config.toml
n_layer = 10
positions = "rope"
rope_base = 1020.0
bias = "none"
tie_embeddings = false
parallel_block = false
optimizer = "laprop"
decay_shape = "linear"
Each number is 128 + 32 x the weight over the matrix's rms, rounded and kept within 0 to 255. Layers, rows and columns count from 0. Numbers have three digits each.

# layer 5 attention query, 256x256, rms 0.0762, rows 201-223, columns 0-127
140131114165142150083123090077139149105162049146108125114116144154105205127112169134146106166141108184130131141085141123133137126155132172126110088108150138156173158135146185160101109109138119105093100147144166093141123126110103143131120121104134089103142151118155104124080130132113113142130154084143165138085097138144158104120123150109149133115119137116100161128137163097092093089148
137143119152161146143121110095114135183149092123095069150084142164135162114103120123177131159168127168124086124123142134137121141154164168107122107160122129122168173167090117154148127121152136127111057133158109130154145135123111055102134127068103098097128139142111095137106173123075182095117144125157155086098139098120079178152122126080085138113135096162167170132111101127122175198072
120096169144137097117139158094156167087107101135082066177157092133128139109136081175103176187113153120133141142131084111128103068057082169117093080104202102157138137117123166112125079078136170106176178122100139168168110078080081146104118137147133105094086149148109142097157174135087089115105108109185123143080128137145191110106109138162127171099130118077042122116128139137141102104136
101154141096111175179125141109098113170174165109130157069145138090127171116147152114155118166139105142087091113164157158125118217212180083060148158158138166212163148114130095128189117153072073102131130105118079098059156119129127169130172105031098145075165117138148065130139128097143174070160057129090123053125048126160127175115144098113044157142132119172178099092099131100148170092084
131175202094086189037069121098131153107125167110122093120123179105164070099161151175181094098206213130158058167188146100066124120156182071117174153092114157147088146202142115099118169178153175165219148070112121066195099096133152169164147085171147186106150077186159020117090165093162128143168128114060058199066146148145111141178081115149087220172182160166188160102143149151082185164086
165179149125135129124152140185197188060130164148149134102158074077101136173205179114085131110060179075129081121127141162086152147125102189182112095086128122127097126202148127083120154099104120185199109148162118120134132156124100129109084170112153140162110044170177154130142143145099134116114121126145104159093128101159093110089182127139209135111128102135086182112124098151134096119149
110129123137121106156152060168058149149088161065130131072106170123128106102095139149199111106214131114163126159094134135203105180201093095160171130134139129176089090088093064150126171128115106078126070125097086130182129150136127099161187044102098136061118150099129171157134130129135112178160158136075090154130132087180128164139148082099121066156120127133097210147194096141160152115084
083122105104134144138087152115134118028108078121106146154174145148078156094120207105099141092084118175178129128128149132135148086062137135184166131154131147105175180128114200195149155130152112070050062172156233111138149108222102180046068140129083108116169122081108151108152119082119137120112076119179178189056051131143080093143099132112070095115142125098157078118097189185170111087084
073114093128100210144072112115140108088130082115191166146116085128117089140062139139096133101182144174137112184091163252091104117106112097077215159166127166161158138116110083115139117111180128132137109095157138134160112105108081156083136087137143185086150137165120127108118121099084110106127112132141156151139129138128075098138115167075129142154107102148159117108120182091107121075064
189079094121197065195171116124173130133098068171154151067126171152107131063147201093161105119118151160175106144112129163140133147127096160071146200115149164182173075150167087124085189142071101085152108129147144120163142118123110128130145089106114101148107084136183081123092134111098114163130133128132140144066124082131090118135112083064155134144129146091124153155148131090113053140102
098172165138083174064094080143081053125118176100140073150149117106085118115118104157100156113160123090148057127128109165115119148117162074156146105118151132160151096135119119148154055096182175170156178087147091148098101125111141100089124122147123157124121094138105154104154155159165160127158085149122112113184160044103149130136132160133114087110182121109119136133144161109138219166132
080147121111054187106106101141117081103139129113179086092113101160153126133133135083140150092159122104199070129091135175107200151129184087077080094125138051120055076142178132137120120218013127153137197126148104162102098164170137133098134141132167121157129136110095155147158134151156100130148126113059132150182179090126146082151167148135114077120140081116118190112175094102072189179177
104175139110120177130108116201139081108123114146176148173143102137130136138144127111112146058145100098139086093092110148102174114076193148078159110125089137098185068161170141102182144146075148125137172143192103191140064147134130118075146178128136112128135152125135074144110118148111103195095122128083101177175145090076076104121143093082190087121179113120087114157111130115138136141138
122153166133123148103092131149125098149099202090105139173120132098162111182111081087144115106129121110098120132192117092120124157167160080092118084092123128069078133122095130112145110167112142125163139173092140142159106170159149098103144203133173102055124166084109119118154144100114151137123142101067099116127147082115198189154198118121125073125159112182101109128131126105110219148130
135121112135160157148150149151155099129114063169104126150129072187060122160166149101052133146136197131077130161103127145098154108077118173103114127154079083138116102115131126167089082072161097091106071149135154121159130171089093118114111155108131149139130189173151117124052119158118147093082180120154154108126147168144096163129157165200138125117087122154094098178162067191176102128105
143146099125154129172163132181211099122145101202115120130145081166147167136119130117134104136149143163160130071105115134086185182125100176136101102089139139083158083187097145131091073131135167163142156133120102165099147155108160130120156130166118162178124143173079096128137136156071147102108134163169146121185165134148130159106137091110185138101156110102079127122096150137103097104151
125138149112152083083140121137115136085097161124165129095103074133116112156108113131189083137181205052132128184130108131122194066141090117152173091133148099039121147164117116082095137112157142168189105124118167160178162157112109183140063122201185117033141120133130099116163175148132095112081212146131101111104120113106115150103140137174116174107158137159137117115188109131161155112123
113137121101099138115136088131099100112103140093153057045082103128155127138120172188174160102184172100144104165051162095156159133119169113155154139117125059087061093143152110158153130185070118164131098106093111156138116163172116176139114143179131149077140126122123191094163152159142109176119156174126070147098114091146144114113157133197119069126151117111136198099204137124105162185148
115152151086101129108129149137122200109175158125159175082048096130155157143197107088208096122153131153142139153125167087142119097185175118091126188139090083097089157144090145087113169166143110114090102151115116091160172126113153143192063129133110111116137138145132092158078110049086117148126128098122154123101100177184132088125130083098129141164091129157127152140152081131118068105117
110095082102132099098134115115088135110210149113160080141085161142132141141067027177118083142135123151217140131152106116114129138174180091126114121128166139081120183112158171147160168137068134144145183125136103086076122120177127132133125093129139066164161047104083163146178098082184117137166133131094154143157113168138154113176143109076086142143124117157157111112095162109089132107120
116138113154135152168129100190159084082106131083074131114121107188074145109134101106125127112105123140135131124067138163083176218110094182096101094147142135106195132091126118141158145103095087094198102139155141169128121180106123123120116144119087061162112140144136131091095143154146145116093075105131185182093130113157082137052186161160160113106134189167114144142138090192123097096130
132136106141161083122170126118146158077095120121180136109134121107042180123190181082161107095094151126176123123102114091131101101129137163162140135107129141141186138168137138166064077068155098121076087115138141121104193133120134158154156120078137162150130137113166024142113122104107159128112109141157123091143163078093143129157131096089169170101147130091131125112132138098121109094115
151114131109130167143109130078148096119205129173134109106077105138150111146063095143139127121164136205146142151144126208106190146134109126098087120124160176134150164157114075123220224166168155129174150112174084136157142105102151084114097104170156122116148101126147121178128108117146088139114255153107139131142098194094073101123075102044134169120106138129121106111098125174107085083078
# layer 5 attention key, 256x256, rms 0.0746, rows 201-223, columns 0-127
193114173108118131126123146123157145116143129094136145116151111098111168110108153117201120054043198123147089164174161130088091140092067135111105125103097129176136149113125173127115162087153078153106197155123143140172111182125118097118131115077075161152111125102131106147174137112091158134089125125158117134104127154164136137098163135143147115122116099101149118130096089132108105143130
209085144119113141144158206135151151100101167086185172105165129084074164136153167128122182099131128057105119115117178144087157145095066111178087117139113095114147150071098132129089172069126110091123094158112134175140148097124151165153131200135063138134165070158092073148147133106184110188109094118116105118120101135150118109121152155189115100184095144133167093105100142175109092088082
108180120128110097112159080116064130131151135079150099147094143093192143109077090157139116108117102155076097144098111141193108162175160138123163157110141117155138107131125147105162112153055137112093126114137108158102063186120134083104123075099189112191120114140158161067094130164172154063117110142131148097123108145138102155126117093112157127098140127113136166138198085068083145158159
118091123130127152151136129135141137074140112100157118142087117206138052127133103138125116129146136158136120076143144165141148086114102150103140145184124121120140153104099163089145167087173153134114112114160154140177150114118163191107154109134120134115117166135147078146098098102114077180144093044068180126141118144123114099122131125143089114154093097156119107131086176157147086107138
082154135116101103136126159186160139104132114102123219159117137152078157139115091109129094134150151150124114109125131094112147124108104115077142129098150114153145161135163101109087155106109113106109105160156156121215099119117096160110103138168150123074093120136131087116157110104057160138097159111066139177090142099135085123141176137096137086154147110105099149164068186136136117101168
127160112108102158100004103192125131089210145108121158102125186148092155152134137166166135108102078123147085099109201079113164148178123145152143111079099136098138159212165179126179103118081105058108116179155158061139084167141167108140138092095163134187139157101088135084101070106111158061102094128118161105159091079156069113106092156094095148196217103109163158153122133107150174126138
105133140138093125120160111109117137134075065103089088156090029176177136096093133093077167127107147102193165189141099119133117124110154062100079119151197172173079090105113116083155135167146153145143098119093087120160107118130140093134163158112127118090085158120143135145100125157128086187119200131152078160082130140093153083151156082133102126078123125107099124137135147116170158163146
150116122152133130150099207142146043189163127060176112107147134067117067166130068124170130131143032111165135159105171089111108150175159139131098153155091197078081132143088121116133110143183139097159115096116139122082181145153128086081086172139113158151114094145078061139092061161114122163172109143124189107167120191137117158112079140143094078178130122085178132117151117142097078112096
128152133154158101162129136057088153100122163111183146111131122116103050144114140087050135074171086131143096157133157167212089155147116155100115053181082187157146074135146162149087113143183139087103061116177103136198217115159182102107182145145134070086165124150185111140166109141130089117121131041100127180103157085096093120137109121074133120121124089141100133073157141118164107129140
100080151127111068136177127111164116118060105128136159157118080169079183151107165058148127162089080131138152221093060128090094000106114140108132149178174107124075080128197166082116129121133147131135150103070134110133125138114105143142131140144141121200055198129179137149102133106036104183076117125156198173150097161093142091203113145144127106023054127125167161147187115138133076137156
022146120152133212096084150172095114102087094086067125144082187113123045118093177157086178138133158088118117036152141225147104183140164102094080070093087107114122098092149114147117111120139140144104109082183094186218069171183127099114203064106150103097162121160078107181147111174196129114160173098116056140155111093120132125123167107116131067140178114135099144141075162119188190143095
109124081124144139118129142142112120132087109039066125131145087125194153120097147173050161108140129088100140076145076107092215095093157172082181152132116079064066088080159101170145140160167165104101067131146087192178118110122085155125085110137129110132121162162099179146131083119191101213081151125144063177102113131089123089124182074129145079164146107142127161165099110170186150174097
144160185098082112091066168136127121150065126169148208086150162116102096134134103141106078099141089113102092141211109164143149089136132168122154105145059113087093128102183087165112066146167129098160083162141144073146130118128136127088195152109076122129128147149108128152096066099099142180063083125078117142169098117141115114130127164095104055152138141142174116168151098081092152136085
154151108106146180091102164125106125080124060142039131136166178112240073133127078159076040147124205116132124128208159108097177149151086163111145121114176128118133152110086084136183145184157140123234179155148113133146042060095107159081146075094151170137144098197083152117101131108170143160133110165078067189110168121124148140105131107137143161196176150159150105116067156131105171138075
186161125141139090130118143146120133087092156204182204083124084141119195132197127083125131074122084171087100097132143129175205101126126187159122109130119150162118189135108132160084131140129116036103064159120158103133127119128212086152086169154118080143124172115090114109091135082079131090074096152095186114155127166099116104059099114160119121141167124134124132128153107076059138131146
112151148088106145134128152150174149147145105195095210186114149170063165139125139096124136178126122170130114147142112145112129080124108081125116136100056090117110156148134169155106078043093159013134153166109179143124113153158097089115164158170120062177132186098118114112144165110105132091053137094162162117137099111157144135074120134120138124173130113143118138173089148151170102108096
111216054122134175058086093153113126108136137132171091162072122112172108162150078096092143127188108101111113066122189075116148114176144175203132134051084167095129154219121103120144082154104126140152122082150101132076066122117140143139172106172255126112157145163162133130083200114112118120207151126113131126135178109119070107172162110115155215160203136155109116115113131111108217127128
085113086147135144125172121174118112138109080080063129117104072151176156086110144118072125074168135059145174085098136108049145117129159109081122144099147118119081090116159059083139170159129124121090112153106065171177113136144132112165133146165177122100089173135133125110114112180151117189150169142136046142062150133111108128176194045153156090109181103137110176186125059129201174144158
193190126091131091142177081144139172188169210140166193137146120117199080135136052152108112131136141076116087138152094066128183146117112155178183142132229163153166144138152132089185131153122137118117137129144132122085107095104135126139068114187110144129129133151165162146162142114095098170143130128073162108044221115133135130135125102106101208122109159121124144116163115093125104100199
111141119125158107174138148126125116122104165111147109135145194118201075179102110153136162147171094116086150069136102156127111137121097069147089144106088130083160102061070100120174172167101133176090146122106096153153119162136102206086119151134105154096184112146157156125148151192185159140132094110147077110165098099142127137088154110072163112122105153141156118065194106166144102017144
108097121127108175155154139185161065045072094163153144120093091178154175164111114131070124125129119146127147136118162107118222093129111102099095152133084164089127171090150110094066083101150109052144072150098129127174164110155147154175123136100135140136091216131076110121075064133135123113079129104134142086182090204096136125080138121148095124076164126124137136151128142105184110108126
141137153089141116080084137098166116073120125150107115139115148132082150159137165123140188123153107132187115116148119164133001098131126163187140114075132169164135113202169167098148107133105097147119058128148116130121154143119117112123188064121151110195106127143191088154074165119038115136133098117182203160178085110130108112135094130138120130123123183112146142149173173105097149104117
111150123141125088173131062122100179123135166158153086161152129148094099132140128132104191145145104113096138183113060172115183142174103129121173154138099126115131093116107060190116093137120115098124149106128151089107180114156122108071169157179127180100172113131185148107206125149108136081113142055116108134146172115152146103154092171087075161129106071132152140086196082153177082114174
# layer 5 attention value, 256x256, rms 0.0707, rows 192-223, columns 0-127
151119131084109182123135084109152094123100112142126136125093121159147096149093118107125196135143106118174098125147121149145169128131105113148157165125111094110063090128147097132199147144125099099161103128143166168097144180098167090109145172095121148022138130035147190173125110180158094148119133149135128160206106140148117139113128095101109079123162179075124129125070072174173147138167
097125112115100095132124127142072102111145110118130105116143099150116085122155084095141074147117119138177189149115143115148142154180103119095113114170140130140212171133107126084136131099141100102097156127143122138118127079080167124154117071067150151177083115131101083120132125105119138080127106129151170092106124072114084097129119149092110203104133091065145094151126138055099109157106
123156128137153196108151119151111122139153151101094150123118095098137071166077099068163129185092104177126165127189130104138142145150089109100137131098079150178087122134131164105203123140092074137150139092122095157105166146149108114138118102068119130172127103122094146113124149106112148083124140206187165127198126114060157113120176099136200143122132107180132119127039105144129126164147
113131144100131106062144122135096112122132153130110079130142137152157163128080151105159152122200164147123119101130140145125115100176095145103125170120169182071156149123172117125110130118164153130143147075132101184126144200149172099142173105108106154138135148136103136108136133124145105103146084134164150058110084126167126107110117142133101162097151090128095176138205102088118110121177
101148112144118137128111120115128094114104128098108112099117111103175019149105143163106147095204096149102153132127125136138130103155164103077130125137123116098139116117101075163137124126164126075122184130128140170096122162154201120081163117143150128152127095143112139113128152087147072140098133152128098157161130152172061053114073119066074170108136130158157115110176234115069123108147
111143129154138203113119135136136116153163120097091130093119121146139119118026129196188170165130143161129201131135117126097098135074120118160168146127106145193097108117114150177159108146146186129121132075125115095132142090118125126111164077157099132159116108143148156109126105074105117122098095203189131148099114123104101105119176104093153156144116114150147165139104113153191129151102
135122147120121172109100137103116099150165145140135115086158125144162153110104115125148073188086143142145177125179136183128184145093121136134114079124141115170173174121099095147172156112132189127119080117125162117182175137136147102189115103056100134092141123115076162183135106168138098049136175169152132132096072126103147141110091158129113150130131115078160105148044102113163132149157
136156144126131151125139142133151144128099164113104158194090164063161125169113103153139122145100102145106040122078134079117096109118090131165135145074118118109077110122118178146126133181072120139170149112126069135081111187148102148059181192185143159115124167140110134167131106186112116148142105101136108116181124165117177165118146023124197119136119173154094148144093101151118130106060
160103119137115124096112155115116133162135130129098124082107084136118066120175091070154127136134162090144120149109120117156164157126155166123124115175145082174154108150133117138167175077083130130103052129134157163129145108076175134140105112110147126155103167095100167123146119222115098125174151111101133152145167164088144174103086101155143168145157153048118100105070183135179120168097
129137093149140134141138112166120170152147161131096094128114098141141044110119072112159124132145137147175113148135138180154075155179044182116148147140115118079092098133125189109153135114176044096103138154161130131057145162101097118077106090139109189141074082123158154155121147081151133165127083082162134152201137071116057099072093054093174156133143139118123165118111069202144100146158
126131145137118184124094138114116115113137140104155098150126134114167100116223167072113076112129134129144167124194140196106178131133162100168114041170096079169178186142119093175131150113124137136119143116137127143118124027088101150182066032102151097191138112161106164114103152083072060111112160147128164082054128078131107082177143127099047216152104151142137111112169178123129121142057
145131119077128130132125089140136152120101150113095076128105081116117112138101054099067135138149138131068093147214096181152152192145119115107172093123131181145087182118061107124207132125124163079215133127119100166185127066103167118104101123136160085130126127106082148110158148076114133095059140137126158116110128153147154144055114148080075092167141167121100181141083174124152130088000
152057106173139134123125175112148091121137082124196115155166173145130098122069165166140128130100166095152149143142146157128153084046156062143162096101138166166166109130128130140119162144167178196122136089129139119107091105129119120069146057084138138022137115134150150102154124095163108137143101198164097122124096173131087170197094079107090152154137088157166114123095118103171132117146
113096150107106135107168051111108117150140139153160125152152147156099141130149095070124139104114105114172140124173146132155165143163159137161106194116104128087122140152089065088101111102112183168131111083119118143146162128080135110150127148083139142065129201085112150197128115197160123087188185180098176093159113104131204155151151173157147120114152117090098113131164078157176151124139
133139105162144120112129154130112145144129092058139138196119075149148060140157114034124181081169108135141108101165115153120152083122051101135156161150094130108126106116130183141141137128137082136099207116160157189078150133079058094132064139109141178156109118135119131064117139180129101148120124120163170079110111145138075140122154145155155176104149141147100093113081145174135136126228
121155122101114108122137114131119109155121092089139162118127145159149136126070116147179150116185155125142193103037115130100151139125091157109126091156139164096115079110104111174085165148166110098129153131136170138061139215155140078107169172140108144028151110108139123095121098179205102111106131149151121082079095167164109125150086130093142094131133095114150186142121043084134134147213
073117124096106123099096143127162120127092086093135116127132102181134176082116147099127123152137114104111184124176093117116108121153043034067193162131138146123124109120173108100144165099156170143119181126120185101107118141144101120096121139154108108101122135053133107029128137111114145078119080131133114090060124165185171099140125185153174152140160136169128155105192108090146125127154
112146112125125136126139144136161206154110115103162122166143156106125138131131147084165198053123111116000070143227089139110137065096122090211148220131114105114109115124120110129135123122107078118150157117114112120137103111120084103123078168190121159104156159165202135110126108120138077177117204153120114126129091177187141135110201133185126051141128171159072117127187100208125155142172
141142145154103162129126170148105140086121155148134115154097149030136149179032191147100114187091117145080083100114122065130098103164133143176062080096139126177135145150123137127164125180058124052179169090122050147087089134151201138133193118148106136185121138168111177119119114044090119082116086077133075099136148131162129106178184123124117120128136116154132115123139156097084135118131
124115137088080148128080110114138085139116136127151132087139161106107207126108101118094084163122100107093175133147106144144157130125167128106107139151132119192155148106080086160065145103140156118158126143110195082167120102093115110180145091123127090115163153168145137118127124159157142065104168150070114063087132171112168115111097223150103084123121162109161122105133164101130160150158
137130128126140146132140116114131156107126164131145127142101118134095145117118083154118085156088133147199156140133117142113103130124145131143152176161099116082110174155077113086108146146128169105196132125132107122091119104124111174153172137145137137146124151166157116154115139157111077143101103145118115109066174091093120097142191089094120123132093148148133119141098039147145130161070
123127133147120149137130091122118092151143119140126154170110108130073136117178101079070089167118133149255114116027170138141077163175137102118118052112111168227130151127096094098162107154121154184116139091132097144085165052084140147102169198080107182150149130137079063076172140174138215110138104124176138114062164131091102167171107176119132166128141091090159142131071136148154116136121
141153108116119147115117138161110131155137089093142125181135125163166172138090101092134114133078061164108160108172135118087140123145088133153132077146117167126121100116115194163097120157113104122142141106139097089110102175092098103142121115083120099130128119131156166118086142148125165092099101144150191112141069103117172111125168174143147153128122082125098127135148083055115111144122
084151179105095129098113124089125135125092162157129116106110129104126146129119136159095069190165142105119128125138100127155081115109109071080136143160123087130128178128143073145122181148110186144135141118129145113101084118126117168100162114160116100133161130091119097089174154107106110147136099174107051143100140131171159125131141148095087113143130200159157145117110176156149140106085
163149149136130142117128126135108175161129138116152124129190147121131128145174126028117184121090122103092116136221115147137157094151146141173087102156100073104136076139157163166175102122117084135074115202146149166120139112094059119188084137044162155139138152133176201175104142210146104111134195118127173124231109070119111153186148135194086084113137151165109082118114109197156152151208
137085135140097175075114149106145107122122113117144157153126177140097167095137144111191133120151114129178129119115106126130208090119097136121110156130117118150133116143141131143122178126151141136075113108114182099066133188091178127169123169115105111080168150080198164127114124183153125131150152121114143122135095140170143102199092100171105149132163155132151146096159084115132147141200
099087139140108100108134164104117123120115136167114127158129147168106117109140132148129056127158193134152097114081143158134128116138142107071133111140165172113183194146116097126154124120145167105101142076120114117124121115104218125072135072169135139133100191132091077159145151117146064116154071160128083039093197152127156139149050068106081196137145104110137137133148188105115114095038
103112162109109164081112123122106082118128145093129054113120134107193042107125130182157151166203174116174121125165122163120123097128114042153124160129119110161110175130135102106151152166172167137155194063129111163091133093137174129138209051141127169153141099185100167120101114070159063112158086115148128071123120116172045090132112093108073164144122128207161115112114090143105116148155
148067111144142090120122152125162087112080132157143115113136196150110206116137153182118161145109149079109083142106100124113131123081099066172127179162149154175124154110126098122112164092119177177140095079128133118155068108089108150144175114172101098051168167125207139113164130104114146149150144104107099137097105132167177194119066135155062075145160211102127130107128138087161118144085
099121126128126179102138074162132156151101155106127129164124130101071156116163109034127079101122122174122102126155153121131098152184079119145152176116121190151096160171060109084123108099136072107145170099132094148134135119084103159117085124149135141210119167103139101080123141123058180129132082088112163109066156125111146080118184173103165177142122126138099177135186115159122101168102
128141103140126144192144113141131146133124113056147149142093130119067133108142118125127084076118112172151149145125161179118148115120164179138147136123131160130145133137071081140101079074145066098181126128120155157165132093141150101087155199080135162099111137175104049120125124205106158128096147121069131141054188191042083137136123134121138152123119120043138097121091129163116138159140
127108155105132134113132140093131099139098116117100174123120146115107156119172166104149140094157146096124076140121088100134196098091114132147110201094161090077119160136134080154092160111056172130118098096147187165157126155168136149155082173182148116068155178129129155127157106174097130149153186083067125167120138178163164171134088113165121118127138199067089113095154181171153120140174
# layer 5 attention output (transposed), 256x256, rms 0.0715, rows 192-222, columns 0-127
069168095134151087119077140096081141099098154128152151150142091124087170139151138068188101051092146109095141150104141077125127155119130122118110101165130170137162145218164114067092118151135133129152120153182153186153132118099112167099142096156155091158105190162098093121129135117105121092125110130124123138124146131122112098163135126144172151148125104095125127115135143073169163105092
185138162093090169192123135143190106135108151112061122119113176143105142169145137139130088166121145123130095118144112122077118125133138182136091154145152120051106126105129128160114100125103157161152104138067133101080073140165130125171120158146133077152142128147109136093114096097127177109144118159126089138114130155129154154068089130108161128159130132131119159119115090162113110107148
130175139100117119149126127085127116090174101140131107156123144178094125128168144190154092102170222077124110071139110132134110151071196103147147102138199182139120106140120146069156198149155138207130122133153189086149073163158143143163174165196165134109074183131151099166105084176136111136159128142104108145136113124148084163129103095127164168138133126165140115151165104109137128096116
169119179119099168154104115113172177115143146101137143125132127168133097115138107125105125121111117112138146156121161106102090120113117192130131170134137111142126123144123158093073098121152108155142170151099100106101123110149148110162113110108122111145119096112132118104100109139119182156112142097113105155160153122091129131171093117106148121164094139099118128115121120119102151113117
138122147152112157140142151136130154156107192155189139135127122158113207109143135092102134202111082124180091129121141082100083130197110104169107125178133116186142074106189153159172136123071103104108105156100115094174120129130137062157122131149041107116121166134100163164093153088122147082095134144189094154101161150114168120130174109149148113131130150106188076186092081162163068126113
088167095132158090115147099095101124093174060165147131154146127114156114128175121158131142140096194110101128146149130139136106117153149093108148170102170144113137169154139101083170174151129126122125118093139145110145137162173159122154112115141174166101097158142142061102140163184103120132154139121101132125165115121158157129093092120162102109138144122189109148154145112090148126092091
117142135082119073170129151125111145078171128173145147133086113142112120135131126112209095048124180102087133114144130130073108118149189100119136135150149147131094137127091114093075124151126115171117161143116116155127079136166082181152098103172172129127140140155141079105164153142107138149102117121120148140136116125139113121142129134135126104165081125156138133109163107120095124090107
139078099141173171102134139089101122090145098104139125101163158160100105098157142118101171074154105172114158080155177123214138158060158113126139102075140217115110136110130121039164151104204116099132127115202142156148161058102147110159126131091138092104127088166104169144085114140156110167162146133150141161129107060095121111134142137119140165131114093125089114113132128064139140145156
158162162118126131150127141102107092113072136104095141180120180148155174146163116061122102087138105156139146089124124138136145133155155134156131106134078164043098156103099149139096030202154116160103158151107139160146076120116069161106143128148101073103135162151091124083149084104133112122187086112127072095109120100180127110084178154103128123107125069118077152105118102128094059132122
109122110119146154127121113119158092134102121098107124168135221153155166168161175172071110186148078190143114130148092109115101136097138118107085114122132184109163137149149124094150170143114143168122121053099159093136081139121145128162129168126146088188122185097102164103118121114117150092158120131134093135129130209164185119119097093096134177166197176110103116114124116082112168167130
064120059104141080143218128140103125110046113154100091180139108179098196089084126122096156152154110115159164094129101137076158057166148142100099186169130123149095116024103153203094131164080130116203100119140143143111092134163147093109152186156131159095105204150137127105181135115171133141167120169127099128099146136127160090138144139138095065094147072145173182160056034151133066126146
088123115152120110079146138154124118065057109102132141223168122146070150097116164140150136106154095120152142070168139096152162059062140097065114204112110121103193144114195141134094139116119158149131061093193172196103075117055100177141137096151186100108162148104155109153162126183140154121157095144039123106129116094100115093114164146201158133093105109158018133111145108136096144143192
111167141157148088129141137125142132139175161126095176137085164102175121112143123112085143134156128113130124127104182084158127200175189210169144132171113095117106174122133055104148100133098135135161166181093111172163145195044169089154120083155110127134146099123093073132085110197102064129134130117093118127152092203138087105101111159110087122129003176136137134106151127124089110122135
128112129085131120128120158142137124124144138121116120079137114168077101144090151162160096043095214165067139168085130111097127125054086133107156115130124076119116139162137166117000053118143148100157132232141147163079107150196112135145135084122138134159121114125127113129097089102109187163033088101159136168175112117104116118146093123163162134143143192097101149066135124117115197118119
140162147143110155124105138119152102131028137099150061180150137136106110149166109148102118068180157116140137185058135116103128125133147227175185155145105163134141090120117139097139094178071102147238164136109155128110089134159220146118188152146174137139095128143132143121092125072146142149172118065136055123119112125107105104166141111132152067146113144110143186081131091065142213156120
129181155117111071149073100145125179124103163153126135141129083115168089151177187082162155133077154072110051193139168142089105160117123136152127107164130101178157132169096085081155141132135128142149159144126073136170133160120112111125138037109140122182137105130121098105142172110084179135145164099142134162122075162128104125118091131134123120185104144115228120104150142129125161068069
110169131156109080088071102142132171124118115089133167172184086119127114143169166115121142147088117115128092156136144142121094065209064163120128157153139074127154120203159126110129091118073107139141090142111091125118157164134193147143125122120186157150062088146134096168152108105107150131096164104123132163181171109125108137180146102154145109097117151156125158101135186165180196073142
143090129157136161073119123133133152124071101117233124118132029123145114129101095136072141068182131109139140181056104151139146129095091131088161070132107078178142074099138125167095108149099115065154123141142153140116150156126197164103144109068154171118121120102138118186136158146144099142072159108162160127144132061107104154143180117175140104153139190141158148090103129042128219155112
115107097140139136107161100115119175144129083119170087089136116135115083071145045131100158072155084057170169101134125137183119183097131145121173134128129151154088104097166131116103146117133131204094132118163144081137160048083112145191077147085129095104141102062163127116104119173154104168185136184118144169126173077123149124116148127096187111109083061113131130177156131112175113110182
076144122092105031093122117161111179125111099153141113162099030106126098110123157090208152106105163075139101103132123162078160099135091090129129124163109056172133104124122095144087102151093184122105071119165097203183122143132098131089125092134152142088159133130124101170171179126100130141119142150126175144097139095140122157156150130135120111147129120129154159145182159161127126076103
071100058130170136123171147151088110110138121143106130120155153134115125136109148149141151090121184147107120172162130133120183142091123112106139132121123175114162115099134127144112135101137146087154097095140117119107161102146128112145116141108111151133135130123114148132163114122154137112137129146150179154167104132091153110081113125147096144166167096103120135102113104093127123119111
078190110119151108135120178107114091150113095094047110119107160129136101161149180136182070149122163085083120108205101164159152141076178180159133171236127119080113145111051135102180136179088131157183150159134168110133093169143116093149141060177120132112170092134157156130055060141081160200149100100090113108146072156126132097126084098141178148191103117171098159078186120124125132136156
120151125089125083120116049144143123143119106119087066152148108102092069100149151202129138140130173076123104107101119142121119099108119126139158144083172117143139132165103122073128172118130140168190118121132168188112105111158165139137176157202218147135091120132118086126182142126150129182174137137091070131102131130161087168163058130085141062107142179159183173113150113149119222102149
121158104166139105116131139124073138091135106147188206152157105144160178106149145035136131107104098142123117132170141146148166092162104115146131152164087113153139119136143132154123119129087110102098068123140094144125159100116169116140095103119125153110146130144137126176105113144117143096064181148125202173146172111121120078120134122160120173128118053133107135129137138110153055119138
130114122111115137158147125136122045134034158154149104153077115162110147146092048127138074062174142133132164102028105100091172148052142125173174046111081140166087128084085124177087122142120115167189125166118167156137088112139115180082159164218147146111104228103117117075188131122119131145131128102133060125078116164197104121086149126080155112128135108073143157103129097099114172175116
092164109126135066124091093130078120133110126147138144127115084109100117118156111072153114108048167139115141144100142157132116116177115129160155089167091094181108147167090121085086111162122083132174159167133127189148136147161111128125146122114161130140099148149106127131204118102111127160111098103146143163132128126110106150179123113113113099146116143096151153140150121120202170059084
102107111147160161145151119119095170106140141115108127103109174119164118088094134078066155139119045161164178114159192135121124141147132146112130156158052089105098151080132151127123111142148103135157175182105080129133145137115109129178093145090063093157137069073092166124109078125131139184119115089135141154152095173056132104153138134161129169115072171137080110153048096129102081102166
053109069160152117125202175106115184095127158145176190136108106189097176153161121055125115119074111137129123144164129103092095115136157177150139148180142147120143083131148109124112130116085138155125023157136137101136130117164176132191105130118109106119120187108136127126131140119093137080114155165152138180139155135065178092144176105123175128154134097089106106105132137094138106117115
129155146177129107044099115167123119162119091078137201166103074067118125110154122042136123095110072176119138148114153163187150078152092182133118156141123103098128170133123109157059046130134108098090068078185129188135165114079180139086092106093131135088177121156121113138136131132114100094110108146088179121121145132130114099141148144113087110097086101129086161096173200133108132141149
119126137101125095066172115144164116106098056084083102145178146137104129125104170196072130149111167119139158100146079149168127046055071115094133135140107065098139128089128178102133136152081156121162129124115155105105081147155191088179153123107149145117122139117145143178144052159153170193144147137091112126224138090112169186143078082176131134121185186172092145098138112088125188080148
131110148113158123151125154144130102170095145132145078130091092067145120142099143185145149149153166047164104122147085087071143182087143108121096144176110122130136096000086116152190147165133198094124172113080138100154106167163073118106146089147061080118176066115071158174164084088151144154178132071174128115120075115110156195091110157112095110196145164147154121130143102090051117116078